config.yaml
head_dim: 64
d_mlp: 704
vocab_size: 809
activation: "swiglu"
parallel_block: false
warmup_steps: 467
Each number is 128 + 32 x the weight over the matrix's rms, rounded and kept within 0 to 255. Layers, rows and columns count from 0. Numbers have three digits each.

# layer 3 attention value, 64x256, rms 0.0326, rows 56-63, columns 0-255
118084199124076165154124104120130189081107090133135111087149132138071123162160128073165076165090128134111124149158156157086127119144164113139121077161105137088147129066139124152139115098080156101121082134084128191124141082151149121165163169093104164121121081103164110163119048099097113201103138163107162090027118127116116114162095109112143127152074052130113131150136101129128122120131188106136104152145121129121145126176172090116049118148125159170184123081141108164101179173086173131130131171130082156075147097128150137169159168147149129166129155154134142078139129146107165112100185122150079116171058125118139190091132121168119110101133185141149128095139164095125117137111170092135192167173152121106098145086106071113108057161135136147150107160123118108138178134131119
164150142113112106078164145114222148131148167121131127096141117161171090168116112133178109076194101142122090047172081072092153080071137151100115068151163116110107161094145143112122120113115117170171127125084084117098156114097167105138099152097097095099187124109108144127116163165145167110150141141138134092115067151103079115153113102116119058128133143103097156137126110166120152184122121119149146138093154095105162092211114157152178161142076178126112132150138115088097106155158068109103152128123160145191106095159144133093095139133134134123155128105075150153129064151132120151145129127116105058135203131157082157150087155117097101099116134144157175137141101141098171121132102081114191125107174148082125146125135181129087137142183135186158081161147128102136141136134165
125104117079174179138123164131134120091144139175179204121171092107055140138143147126143206113118121128131150155063152115115082106139112157150127135133112125172092173108095143101191159069161109173101089158083095154107116118138094151151152153101112121082124119102157111122120119126146130140042116149167170119108099146115182067082157104115143128109129172131150093188174098159108116086147150082192135181047147151085123142097169072138122157114122076114133147125077109187139077062176145122087079089167115145124150146097068122090110155129055073114097145112080117077148111104126144080157102144134173133167096099183152087131112116122108121110065083139177150153085092140131137174132190154172118110105136159060178126178150188141141143104087139128168116097090094139123095175083116
107137129186166130099134142141143164112121215151163110188095134142079053149144088153139126127144115111143130106095122101147112164172130121185108091152108108123173151140186135131158103112132123092099157168103187107108112105092179147103094226208127181122139114132144128126150144159108115139092087078100177123128117078140172108091134178165087127065123107158126158120094148172175112098088072152084138134127116188093124149120080145134186204101114144134146108118103125180116101136154112169125151101169182118145122095116164203120102089083145179111097108161065112140149146131130097092116129036121134137135145093119129162179119092112126055097106100136073136166124117105090141142188119082128156116190162147154098111090154129149158127117143116061122098115159093074140079110114210
170129109115070075106062120127116176154092161159144137114087109109145126117106105115167137125135133150120094115131033114106131158074174103142110162121151167130156049166142177071137117093030160125098107126090134167082144114125134143159120095132158120132140104132143120147151108140157128177104094126076130093106100166143128187129111124125102146143098120064140125120173129102094124119189041165106171142158152098091143145112118165163081204099119168110111156131143155126135120168111123104165153087100131044118117152223147143112183121120135161150108142107106171127086157098106160056149132130072095127121058127173164114092114131166111106136074107153110125170159167142086137131130182165131090152154157134161145136111115190143122130145088146095109112105118207098156143129082105
154135129082116102165120150108155107061119128080106101160108163127081181126152123073095114084147165127106107119120158116119123132157074118147065140110124176129113156146130091143115123094131155143146151101148172149130119165108151123109113135122155129081085085105108145106120089133128167145113096182117074101134143178201054134134223106083156170185157120162133132149141138135130180098137163124134120157094198140118132104109145113112123143115124109131133145116146096082096153141120173067067120100141172124174105144143134165137112135144179160135188081129105122135096138123123174161124113168118127157167071192092125171071133132112148149144173193177101174070151147135128139128165114144086111180127143204131081131155157207115134133163126154164126091118176115082099103077097151
129139085111131141136170131166084050125087140105149094162185130147113063104181139137123186090161096140112165099133102133133177120124051124145113123120141095101175167169117123158140104139172180128147172154153141157094113160127140128138150123105144160135123109114154128166072105140124075178124115154135139109079094153150117099148158082148158124130113108105090119161181120147152145142116122094155117119152127138093152132117100163142185154154130099097122140164184161101124118108160185124140122073116206111108145140132121115156115174174073157100136098137105141114155178093122122125106185173120067138123117144132178105076130067106153148127153081162091159186104149094127079120096099131070104127108179163184125131136197063166104144095162105120109195132102098135156110120128115
148135126101152104138129118112132100122134098079068142136086086169133105115121166097087182162173173135144125125125145126132155079168141070085141121085103061113122127145162072172079141099143088122164133122082165164136074169117100102140164117167172164105125130170154116184128139168102148106106136145163134146120112140174165128131123138153121128150066173129112152071102168103080115166118151057135115169078107144091100110121118160180059093094166097153133090228182124087080115162129153139100148139087138133148103132145088130090088126160156143112106144137115120100087109162077131099103124112205139108152092093141143141112180121146087151163111146142128150142051157151109086112159111173111143113109203128140140159138092077156138180080130121163135181120134192158071110111045131
# layer 3 attention output (transposed), 256x256, rms 0.0484, rows 56-63,120-127,184-191,248-255, columns 0-255
125103140164098194092128125127163107123152149136112166165123144187162137130131114076087169133178129146110177116093130163117129095154111177119140169155126171157148148141092155147151137093179183105089128130125115066111161115091131080102137159119145133127130114107122134111109100114096165141192165150072168102172143087202106095055128110154085109098120141119168176084145188136171189134101117118104117111092140126185137165127128099148086157129096083101109169185100140151140125155092066127147112158140097088147147115137160133092137109137167149123099083097159122138088168141107088075090101168095137145158182174167157100156081166100160145136133160141062209099155127140154131138159145092111147112076113095119099152152084147062140130080128139116080137108106049099107109141119086
100149114093080148124142124153152127133146111053197162110140097123101072142134125121085104131117150135116133125135137150060138151121163110171196119084159128118044113095129068125132125152107096191083152131122142211150124161114127122137210104135132127156126138134066087131126100106112119109080085114132188151091105124125183190181148175172159086110120135096148112124092068107148123123106155140098153113129195149150121116126142145129146099110142129135171155118101134160191189120145096142102145110143082122130171127165102144179157121117066084151147068184135085186089168090142142151137146113164218175103130068120112100176118136127139107208148142125127134111103165117132160084114188173108139112189131180192092073133170128086121117091123146097163122128153131157122141149171121
116182136168076141116107131113110135150125089139151097096132179113122150124186159134072179092092157164129153142150124125077112115130166109130120109092100146087131092125148138149115093135087151104110114106142119139117123138178129163116086192132117159130123128092120086145142126155149165128132152160121110137166132124089117119168116119090085214154088051107102102154111129133097109069078142119148134110144117100129106120166090084129128125179048104126113119130132143083080142130101128115140141112138116113105093108110088133145160115099160114118130090117114112067138096076112157133063135116081092142088059108089111109098088121131099104084117121099132129101117095118164104140123068142174163102151089145105085128114153133144133142154106130140114098114107166104131053106173085
156139125092121152116114100104114164103095141197116122155081077130106147146111131131116134134142134062085116123130064117135050135092112110067177118169122136080104175129078101121107156188093149120145134095091133124055158137120143122112118154090147174121146130072107128140125107143138120225085107143125097082119160098138151172118094094135131117149063117145148075149156099137149110233133152126164120148144086125166167149163088122115122107118153161147063108116118141123145133124153178143111153117159142160104150064152131118126106143126085195121123181147160115045147102082109168101118154152105202115166083165141177097119042133139114131102116144057179117108102135115037056179127126087105124145076044128119129147161156109097109129127153132112112116112129203148138133078120163
112123115134106161138105123123128144132167138127117124144136136115101134132085129135078136137093156164093171112120131093157103130156150135132158122132149114120114115155132127172110132150138108188141165142152144139123079154153155125096118104062119144153121163092127169129120147141156128164116108148195165120084148142122188135111141112093200097126120187121178104123115161132164188154157139094154153132097098117144134071074103101139121139145117125127145106128156150094115115139096131165069137149159110165106130183169145173101135102159155098092115144094139188108154165159106145090112169126122137106092098106138149145106139127126137127129101128138164125085098069181121148072120113112102087151106122131115100108142135109158111107042139149113173080115163078141115142132093178
126159186179121120138085129113100097144086178109131134135098118187192175115170141147119101180163142092139132137117156143161152102157130152105120177144175076180121090125053112154078124108165131148123169177161124094155107126143098117160110117158175122173110146156136155131128107141092142173158150072097095093149132109073122075084126185146124176114143131133048155091121122209131164064097181103137138156155156148125128105161124086125126170170161096126099069110173104142119108118137059148147147221174131116122151158118138124106072091120112105109078157125148110096103117143153130090107130158115099123162129119095086123159184134089158091181125107143123133092147168151218131122096120160124140115133120137078118128120058121154141147109117102123163158133178124138082102095140084
160051163155153120174131145135137127110155131123086148137131143157144134114107147156120122140111084151112103090109097124123117111150086138085129140095173053149131159093125093137191117078096108144118120104135053165133115141115166108168137092103150041146129144164140151117114128111107155207116174135101158106147136140107133143146165172115130173121149141093100132164084161134114098169101159085131159188135106148142129130150135090091117140178157151136087087124153099181077138121162170123152114129186133122120111112072151114127174134083126127111173130158107080133107144129164130117118166106114093098177135089115119120105128083117151093154131131141134116145133109110113094180114168154141126117110104160078126127111138163152168154069095093135193148144146109150146163133105119
154142178163136129131145132042088124124139132145097107141196157115182143154168140088171141093180096148097109133119124135184127101123114153124130124059103127156131114099113101123176117120072118140112130125148126168142097156084159131161134134105140103119150159172188168145175155087092136075074125112173108136112136133129126195148143155173131171131122133139120128166072146157073087147148078211134167180189136093180097114113134109119137182091110117132163136093154116150114163135106153090159101040114101121144139142123137095177139156140105156144130096108137070107188132125153123174140099085156137100108105101072118095148166118104144116131083131167127143185120202097132145166082109208165134089109126102061136129077136125131139132164140095172181114119124070105125165142149110
158112098164126108141141073154139130083134137072147085087143132100147106112095128115089121163084127123142164171181131139148098139115136104076101109123090118123134096126184139125107145172153149139164156078109140141122113149093211179096125150139158145167099102094179099147153151105117155090110090109177081123092097132148160155109170142085205158087183126173113147135091162126144156173152114131137138103149131115103108142142124148128119161139107138120142093151083114066148133098136143150118131087137125159176123158129110168084156160108178181149097116128105142200145096123150154133174101132173133113133114146118200108166000060182101121152085117150089090127158199107114134104147135131114130111107154128154107138090137117149166141118113164123150142171128083139131092117099155
121093152148113062127158083114057171152179148106152144158098121081119121103169110146127155150135116139077069129085113131180066176158076139154139160106090122173198090142088150173103138130176132131157088101147180170130155133138099114136152120099140122116129115139197107193113152122110098163136105153132092100128102150149050075093148085163122162108147114109135131134131068132177104122169128129148128116154104171132132154139120151150158095192185170172091121141164129093132157156112110179065117137092119132148111136095148130069110166118157118124164141136123129115108144072065132112170134131112071080124150143084135132122029182120120124110173159080136140132132076121170101164146102163110114172069144149135141061169152081109097075156163102167144124154093159113145159149112116
121124143176209116065121152109174134119065153144109124148141142126116121096123156122155095104140158174145144131170144089115226158142157170153067129105091111120140070103101096095083161155123165131146151111139111141169174107099133116120083136112095170163208179118121106162160077100181075123124149093157131202077181109115093103147127084096189112132090151134100107105087146133072154083163141127170165149111135051125135153079106131134078094101113115105131157108073111140116159162153134121121155192119180087169123085178151138124101166137129157148173158115102156112116096140160118128122150132106120182161089164124124161095103166099163063159199200123144110148130141147076077102135123038091094123113127152175118113080139157168186169144129107118128105125075147135125163086167072
168182035112185142109118174169146120089183143135079143161098176133121103134164130105179101083202076093109135083126136134141134150147122160131161164095085161103092126115088105149067140145114085113116138141127127098179123111193121136107135096174169082151138102081116123141105140136168142140161105113096114111123093092074139127128114125194114115156140150130141119170164089121126123099132085159083122086084131095152126092086118133088136147066137132152124156123177092076106102159187113153151157116118129097140140103103119114093097107085115112117119150123105135117077078150126152143149099112076164141076117103149087183114000114071192141112099118127118117165139112128178120120087082144153100157094151110120147089142123125117123123109144089128079111141108135180133142186158176
074162142156175118091150092129119139094135120112149126161134117067106110102118140117154109099123134136161120126131145248138102122148099132122133107157164099160119082055142126147146131130212119126165136027114064108090168112137091090069091092154137166114125125162160129121143159135146163166131139130115100070160111141151126113091126158151149087128082187147157114131091091106098155167097126130105147140110105090116130160197157098125070104164130109069093146177090201121117147071126104118173087113166116158130167124080116084073052119107146155169144075111129112139085151147104124134081075156108122117170144183162125119104191165151081053119160085153108153101134169077124126101134110123137095129130146071182072092098149115114154133089086152134123145128138136147150130149099062
137115078144092096107108107165129191145073084077090143120065094104149125128140105141145109111140112122134149119175088089107131096150161112173176076128098126107099100161140144146084095144086122082156132106127085121124160114116156160127088122163109156166106151103146129153103144126113086118154084100143106166161090135105127180118136088088077147145183118082120084147161119082121123094107149093166105077138093135164146127111114124137209050099139139153150181139116086076146125154111184160110112117160069102153084086127084151085102123097093134188165072122100144115175162095100087108096082171130134104104146136107125081099118080158181141132110143166165063091095142115076115063136204109111169124108123169118165121139101113161149130155152124153082114174218148142130090128138127
136107077112129154066131146204112151149135157084135094128109098140111102129081112121082125178180123173107141112174144116112124166134143091131115093121071096113091095165154174146099100132139175139156107093070095099146136122172162102094140121179120123079157137095098121119157122136116164127086157086203137158121145175094171152128153128134168137144125127115096073129129066148098108126098138122077135135134167108143091128118108132124145167137071150164132194126130127127170072104139148215131100132112080150126114158095128162067105136126112131128103167158142128094098050130123173157087116137127159091115195103216090065159031125168115179107173109157155146118118114109116121115115140137093112164165120172120153132167132139181157129134142112084078095092181195130105123089057191
106144046104096121129084092182128157138160121127136126074139079097143132147135094151120125162102179158099115154088127137099155137154098113104087114090104151153116166124136093152122146095163098116125113115117073167088088140139118204111110108150096150097188169171157116087065054091125220113142132126170132225131150198162134111086124125121101124144131109143102069114147137052112156147190174150119130118167166161179166211107112098093139114145156076117126134116116103172160067084120076157177132148085103179110159118163135122159159085174184124056115130115095164084142079117125156146105147134075072091097160105132047096149105124125110090115132130174110134076126126073077146150082095108076145131163117152162131101190153100116102145120124154149109115054175126112167076134077139
119139126145110178137125131149140113156136128110070116096133142200153157104145106109079175058090180103137145138114076157149131135117112166143101169115121129123131110098158122156176157143130159093076105187119146073058155141100190091132141095100140079149130139099168104080130089105119091095168167089087114135133105119142119096034133120131085177106153094127162137129162163073155141152125108107129120117124170120194124178103151168084113129119071080081111164182084166120147085123134104125147077099131065081120168107121173101092113125127175124153122083107115098162129172149039155069136145175079146153103164141137143139106013081122117112159139166166110192153130120086133108152167148111168142120088120108094106103159098154049138116104145104095060100102171071162114088108162146
116138129099114112146152070134153147128153093069198161121087092142102126121160104179083133144117142093098174116097202179123124188172114105120124135143193195145099127097129121092158138133159064135113116134085188134135172171125110091111184138168094179148178106168109140121148063132089117148146093088139207151109145197146142143139153103136136143123147113106080105156089099105077137143108148166124126142165193111079118108084176136088147115118170127162138140084133110105134149156131164186093169136089154131163095161173119088156129094143183104138087105144133088186143160089130139107139185133132160155125100073091104126154139118156119144153110139096119176130124113128115162128164164110095142093161094084168158085105116128108146101087078181146144144114178166151123147108070134
126160150112131118102174132082167122177137129166071180165131091148116143108129142147043186111132120167102107156104171120122125136081141083096099115116122130085154070143140081149099084128090149100146138106161114176128138106144161108118091182110124147171185119114121113141130084137149123194113131141128189105176150125133124081180124142152131225144066132134137100165124166142111119123099160124132086176167182081140148141142129101078106147180087089103074129185120153022085166114143167117120115141099121170095145111113108104090147152156165161145130144101136113061159088136131186141125164054172123170082113077099122104123038163130098131113120162116129120147139125135134123171116111083137197136107118183155125201116139151127141101206136152129121146110108206150173099153141096
144151099089150144127112155103148181108093124103101132167087141190083066155136133090131052161149160154077120101181058115127140105112104160104164155160130145124128193112103127151167169143115139093101082060131133094140115115159118155088103159148140135123137120150105061106117176135197142136153192162127116089078113128109144136132141110112117079134107183082145119173042120097197086138168150108147079129157096130100074104115058135107051121085145131139088123095104081145132170137184168181128164129131148168076147128157129131187135152173111169112183146163137130139121105149056132123151105105073141166114165099110162133111014143086112146177082125076126127160073181115138079127111140147090128099072123074056076161161142181093211103117181120114110115163095115211133104061136144
102157082189097154183096115098081106112172169134168175137105145095195131246106166128096172141168122121157110096133114153141090064170131138129123113209169124074033056099123122178136170155113105136158145070147102152103113123154152169178113103146111137094139107114150115084152220130149072140092111124192158167104132124147210137145149109101124119116100145143150074164138174146128145131128095133201177101160133056085116144113104096177113129135113145173145114122083117091129202119145092114111099144158115163159176119115118126141129052172095075087163190109126217111089161138142133117130176188119119085133111133092176134139180063140089121108131072104098151131175131130141077099125109091140155125191133168214115130152163090091061089091135150107126150132199108156123120093119101
121181125119117155120165145165151070123135120133143114121146107125188160088146099145085139076071109067160146098154134149188108140110133207164121126138174093175159124129141072129118141166172110129072171183179091135020083132148149079129180145115133118178122135116151145127072100180035153143155123124123113139150097117097159158130072160087106142098142135193124116152149083139098130069132194063162118058166130112146140174190117122133151159132160074134106119117154126176066107125148140128164146160152140124148148100115156054112108126068100114084048149100153101085100191141157118098188127092115142122171175102132107162138101103098174045198159129136100108073167105118121073074138154117153186116130080152121074101099113111143103140100125111117172182074132152108114080112148157
134098158116089192104116115115076216167160133087147113105124173144092150115140170116157099148129126145122098064086102093146142164120180159072116159085076037164152126124132089139164113131137147144095156079111080141154055153162127134104125118121070094134124134136189125109145098136131165172143139156105145133125129099126099138132148192131144116140117166111149163150082146084134101090138154076148102067136153130159151123167070103112135127164153169163104115127130114194075168129158145103128062153147166152122079088119183152153101144087132076138196173098125091112109139094153083149085122146132076113141088150129133163133143094091109114188134118136116088127123147151160076142142159152183094105131149147134165179087095112154146088121144146128120123135089127095108118120135173
092142110164121103154083142113159163097145046103131131143149159076140140104183163119163147144128102166124164106088084122200079142132129095122132107102121126142185122088107120097151090061151119166121147063136162187106071132140118157153117162116118078175122115163238166158091121110089149084122095154096116120074160131169140190137089179153162125108155064176143092148117140139111134109148104150069135131148125138174109106160149084146111099124163118152138070096139148200065155156103122135158077091099087141137138110167148147151108146083052184067143104077081119101149188071169059170123067100156130126115102091119157122177121099103137137214143139164115124113170093176073083090126181155118112172110181161154139194087128094113140127170118153180201133123096138113125193191162132
179109077142146140161126109178111124096143108066128072096129142096126085109085131126113103127100142065211185139172103149128077141112137092087094128122093136107130108129180134085124123148106157103123158118133097095161110154100198192126129141138090128180159140075149086106177104067119085072109132082126078125078068133108161139117141147087178140123181177138117144155092198127148167151109038111140145082144170064117100144102130147146150108157116182108112120124111126084099102127136119150127106083126128135158107104104140126103128160056181130170127103149097116207135084137160140101176081198140162150142124165119157151137000014174093100145092089134110077153167147102154148093175141140147133111041166105115102105105118135111179136105123140095165111160166082184160102141194181
092116163145071072149218115131062137196159101126162153162087095097134137112164050159102199125137121105098114130139064148144103142171085143124203135118169097133121077112065124211146105127106099122159046115138181136146143156129102151121160126152118151096153141119147113125131140094106086170171079155128144121146071159129066111126143049128109161102174128056153100164125109123171081135156139111111114089171094131091133128120114141108107082174163151202081139133143131141116197110139155132041131151095119076133120138099128135081108148103123074149154133147139133145104164084089134119149192117112087101145181093103128086073073170127152142166148146111122143134077090120183066164166142121134135209094103087125173097164179095059139053152123125164149102137085145092112170118123129
130126144162170079045123153096117116154101146121171122155112106123121146127132134107155120121178161169135142128163178117140205120136181135079039113120099114135147078121145067091095184147125156151110181120135155126188137089087131156131067193111113175173221159146109105140123058138117083151105168137115100185113134116122124120135113068094181157110106134141122121107118197119049150091118195129151204124148137086126108182053046074072083111106097115094144149108068122103134134150135118118130171170116175109188084138133173137144121176176142158149152121130082116111086105124109127132106131108119148153142082162155104183141006180109111095135220183149132134126142161157070098165139124074104120145122147108209138093084150193101187109176081095106103080175117145121138127086185112
138129033129127134119104163162116072098184152136122143138121130121107108099111148160170121109166160101138178124133118142156131121119097115110223170139125146091076159096126125152078174128085100082133120117136140089136127145157141198136141099179159101166146146117106137111138106149112152167178158121084101099110098128085153135095146026137124149170130165108153119184126151052145121112158073111099122094111179061095101100106103141091083104138145097175068126146121068083073153139241147140108133044086119127097144107118109091097123119097120093113103139124154144142065101135133148193155087157056176129101132116183137184179051138106146174145111103118094111194144140151161097110065086141184113192100169124122128108129167133158140107121142048158085092132139094139144129191129172
126184128134164116113152079134108169117118111078119156185088123107158136134132206141121147071143156110178135118168112234128078177180088144153137139141154093118112083119134120202135120120152093094199130032187083103173170116129088123105111086113130145129119122116171145101185158127146138161135110112126138117121101150144138108101102136150113081098105245144162107130070117145142135202152121120109133108122083064092118139205176118122057106117124159096101130197133154094133146108154144104134119099169069155115173121103116085082065109142083123126151104110142148095095164184114133151129085150127135116148148143137149139106210139114141072132103076120110164110095140063140119080166129104115124128163105109128074131144147144140172121113116168115116160116183163166134136139092104
141104058152116069116100103196150196183097105069107122073043126111161143105131128102167132099062097139148174156128077086121081146115154101155168089140101093135113118155201116130090129155095119121122166100147050119054136101085186136084087121139080166133133128147156113132116117122070084117153110065147111159156099130130140166097122120070080127120167118092140128142163121106151121149109143090142106080125122173137159154101112130160177056111128143150130146124125075094102103163146129162134113119185086136170087084097080122096116106104137134165144072115109133082182198100122074090124042138084097116155145154124051127127095062165144096116128151138108090072112088124099095083135175084147155084119119176124150083136090064162138142122146151120113126124186109122096105127132162
133118109167112191099104091191129172166171159145142099099108178159103087142087148111125118196160117159117114076128091109108109168123137107145088142055163085141015107106222134115116104146144174102119090076071022072124090143159132109096132080151116150089147133114074115139145116101124155136129184061215156131126162157134176130171157131100142134093134144083116094079127066149115075133107173136067130086166196077158072149110137101107144149167087154186139184102136146123119109117124150175122144154157104144133085144064137168091079143143131103123060138124129138107065073106116188118077114125120148074119137121192092095157115129143126184089169087201139113159104117115138112129120176133192111133175186133165143165097117129179167145082151121103077128109155158108096092109075194
106127091128122133159070092208173183152140163165142134091149136107123125148122076135176111143083153149139110090071102097108169149097096116137032121105125132161115157104142089115103162103173139135095078089107079113093118111159101135178124149158101136127195154194143142131074054084106242093119149097135121180128177154108122126127125139151129112097125105147146064108132072068141138131206162168108137113163185165190153183119131072094163129164152108134142098121155111150148077125104072098177131143104095152129147099134139124143126079175191121051135145089109162114121068104115119154139155135075050117139169132133058107153113095120125097114125146161139149098171095071063136131111161115112163100122149141109133108159119069143113229132145137122114150069156133106175067157084151
# layer 3 MLP gate, 704x256, rms 0.0587, rows 0-4, columns 0-255
081080164201107124133125156157054129139070164085135152072114166180136088114087143142149117098112100117118196129131093176178167089107147108115151116065111115228195089120097113211187140145154097128135112130133121141158142119112114115075126137090102166124135139115135125122118094149125098143116115128130136118134150149071149147097121084163154160100093164140118079145092143109095115155141143141124155088168077072130115164144100104127098106150152127162140122144090119120149118133160110176147110095163038117103156139089160162147104136214162126177138143124117131146097177106164154127157141052079179169120168086129125093116112040104164149149130149079084174109122087160151105142176201146138133136127081107225143117190148106126147176127213107131113126132136072177088131107116155
120149135165136132160138080116066151136117165059149133106129129129113124152159139137116138134107189112150175137131106113160124163138138122139148114084085174141200130134081148116206104133156142122163200165148143136195133170125126162124092170089084196150182095158190113146089161147143122107091107133147083104140139164086118153117186144094095156078138174109097157142170154146111120078132115181150197131151122081028182134163112097144143127142098147115115180143170135092152106087109088171117128160118125095123191123142168137132103109161149174133086118077174209184093180079140141076122088172197121097151164185110134113091127116066152138107134128111131078085153122170129135099087182124098089139123105119198123109138085111095123160131140157169103178111149118193124087145159161
132116134128134175091157151147162137118080107145106117131068194151153034110110136114131107136141118126176149103115086153104143151096118110146098134097098104124148110143154139145170139151165118120141185124118115060145119116197082117110106120095158062164129166142156090165113092127181168201077125170166138093133187116150171164114151123120162124137111129163108132171098080127122139099108110145083198111134151085126174119181087119092185131110126129116056178163126066113141083163131109169134020149103133129105100151162135118198172114112139087122110102122160078127168112100141153095136171108064166086124157118143173193134095092109161191132127084112137172135075150155105131171124164147124130132143173159116132097113147163095105078118116115147103154119151158196200142120097216
134073167124125174063179171129105123127181160133106109138125158122129072149081141074145124156119176115140134100147162133118147104126106154130182186081091103107130175094160072140123087115100134113175085134216077172175136168177115128096099124169125133082151124113128113101132092164131167152110191139098136126134144126096109102145118143208100192163109145177098112146146092145100102103128129105119189087115174118142161175179145137121104106123182084129158133142110101119161097152097155123135104103063111150096097140095161143151151163124165129131147109130096174039138079109133169141104129106141184138156091134159171089094114050137127170114177196110119217207170117161148147096100116084183091106147093107063127148196139206198090060147158127166126178088173100124086130109144125
133139136152149124146139145141184130136048157096133176096122093149170168121086137152197121129172139119130141136179093117130105167150178149098177162185104146127112161056142100163130170114140094129119162113151105151082136090083073178119119127102110137131154122092157055172119115161115095143173141113134126170152127123118132115115143124118102151078162185171105152094106084131081129162078140133158118114148164109092157185122080165150093102101145093103127130172151098128132181075174128157192122159115175096135076109092129117168091122152102077144039063066112133180070178137119110171062080097061117082152145104116075160115130079160100052111128210166102176154091141123123121094139142118139155120132161117133155157121131145117133126086176118157103161157156143145155145119140169
# layer 3 MLP up, 704x256, rms 0.0548, rows 0-4, columns 0-255
121140138100147147176191073107150151159158091132101122140100162095073119096129124117101156153117130114112095125082156115124082164124124090141124127105155134137123144130164104110102085139126132142130100103154122161095076156178169125138143114154109096065156141167093094069148093165107124226149127085125093102078105196165153106084148181133131113181155155173199165119175070084169127084096132117117103056146134122127152098148175165079136085169129146089092108169152134115126178123129082076138142120101111061158118110155140112114126133084170147131145105125090154138129154178142135142172150104165120143135175127158123168111215109181104135100141171076133155135129155132133197118114109209137141136129104148098090105087117198116166109138152047106158106092177189119173086119079128
154153123127107090121124106155123131109128033145137109128119124147104078164190154086119111133028151150141099156154154113105115149096094124134151152132118119145136191156133136095091123149128045139124152157146090158148143130092121123154119183049165194129132116184152111148158083112123131111162173060117188133143122132126123142139174127105102128093085098084155140145176088108123122128136178079144143101083164130095138125099140134118158114169121115170081169115146161174087094041113126092050134145154161178158136181068075152114122086135130059123098104124151194143094157112135108127170127211160118111146104104205118118135114146143108097138108084162179127065089134162163100170082133103075116143139174137138199110076041132160075128152060170246129166145097159184113115101119133
160110145113127162147143127141033131140122107143112087128117136136159131107098077120176145131076111136152139129085142135118144037149085090100083112113128130108132105148087124155102169178173074085160118188168153155129133115127161118120139128157072072140107121165129188114106185094060125170083030160134097134182131149128164189140124086119077103144132109129111170174110125171179110078102143169199111139160101174092128099104129135074112126082177158136122098136119133088103135167117160142111157083153110166069138135190091143167146104067076175168134128168167092137160124109165146142110114120136158187116067110078132109147151103111111169149147095079128121113109127129118172122087148145070196133129083085108091130109177071050092055087162121181147130173135079103154167137134109
093136156176146141117114148149100083149101148175095189177195133157088098128207143145143175095136161118145167105075127101101138111130134220163175142161121167121107138119059077140138132151109133093094120116179144097186158120121187142116065119100089113182151106109153067145061162126155151160066126124118145129139078119138087143140091128126137106136151101131125131207106135068157180150153140194127125129107169145087178066078084176153137086138107120115205087155066159090162088108161143091135150137109131153101165131134126170165114112156138127138179219132158180137169181130096128093171099118128164124139188125156126156168120079115181089170094116148176150145115121135169130149068131069164123144118081088138144120084154144148083112080143130098077141069061104134115109079106099
089061129191164087145153129126083217167119154149133162060158067120104077153201062144099091157072129140119172121063176091176114119147133115148159140090141154156159124151121139172128132096120187138100127135146155140119150141134163164138113160164121082170112112178114103184146135124097119153171054056141125150184132173103118213124126173150082155122191086069143135191111132120123127094094166134120157135107134203115137113137107124150143143117073096123159142153118085116091148073140103171139145112146156133209116167165142132158136082169158093110128108117141131151135127124096122138115149096090103095123134105168060085118138160106169095189123159152180166150148151113174115084123192130162183119128135151091104109123191102117111122112116143140084078133168165089087133152069133
# layer 3 MLP down (transposed), 704x256, rms 0.0501, rows 0-4, columns 0-255
147130126096093149155118139066125123121101158139147091146138233156108127129165140069172089139111108098083146121091118155119125084143120092120187101088116119136137090102094174148112146119084148187137188133160195132106128166125086118108113114110178136072144135137201093110111149145167129150176159091083087115108143144081112180110122133123170113059068108135096138098127119095126111158145134118119141068108165145074171163171142145080125152159171114158100113147167043087125122134097144102094062068105142122122064161084139158099123095155141126079139114143092134135168139112138091138059155124141180126197181112137127107108097094158136079127130151101159140126156109110159117171131097117095113147145158160115146151205191151159174126071166156198198070099131155140111124063082108
163150163149124100099126094069120140123177070158157105187147152126163143183141113066109187112068078208169157136136135127103151117082079080141101140116170117115080151099128102101064110142087130074126158137141118050134098096149173163139149096097179108155114156113088144099106104194148103105132118105090125146111145064098091131192075154137099141141082073096139129119116084135135110132130087127111095165154143171182157093082144118125153148158108106150102080092160106152130113163115164153071071088123151126118163106107109097143086107120092102115143110166181159164092091143118116104113117154160081184098047066214133123121217124104182142122163077066184108124083116116160118158102090134111129144130123134165166185126100151165131166158134103104107086138136193107070113123114139
129128147091182156080082111127090116141104140159114119110143110073123251107080114174053113124134093103088109095160152180163121133144118141184147079090112148105124156140112159102162128107126118122162092127117062152171164171222111158098109144093142123108068188128159139112188085188134095163139175160091113124154120172144132133137086164070091081113118151093106134138140127075115104128134112154114135123189130140149107138133148144240152117181124099155135143161104118145125097126145123206157078175101100144084148181120151113141107117105125057099101100181060055175096110129071091128103121140133172102179170105067166131133215146160125160134102100156161175148138129088112137078145111168164133136152136127146073073169151148166135130171151127114112067129142117133081150132080107
160154102134137109136148145041209121156124119148156117161158122123126181112121183116151173088144105189153186149178141154188131136094129119078160136155172135156134190206091142104135133105061128138115107108106103154112192081098140122150043115098120111190084053156092090109148142119150115132176132168107134141186142126049078111199143157115109130116138112105154148155173167085140129129174159159102186124134175123122121133134090151130081109105118103149141096103083175112071156141137142101137137141094085139116131159132179138121133158119124117085077133127141179147132137132125123141149118137139118163196159138093116159111113084139167184137084084086074128137129104138102142113068106115098107105053145095172132165129110131132097048072097155154215102148090070174124117154146174
105085090161104131148117112116114174145094161119096135127146091122117155122106116117174125147172148123087144127250165126154084081187146148113139109144150173147167159078146129127119103150206137132105102130094130128111135134124180129083067099103118114112100124105116132122164149171120073146079142100122146185166096116199093106143141144085114156100145184168129153097144083091086148100133089197158203111105123106165133149157113111077092137097151136150129106152148090111072130101106168116174165159151181148100120081155149138104129135125052120115090099103132183128061200159174089139176192099141118128077114131109142134137131137127117109102112110197157135235120129085104140082121081122159142139111162191112140143141139135116127119106195057145105135119090171093126166134065150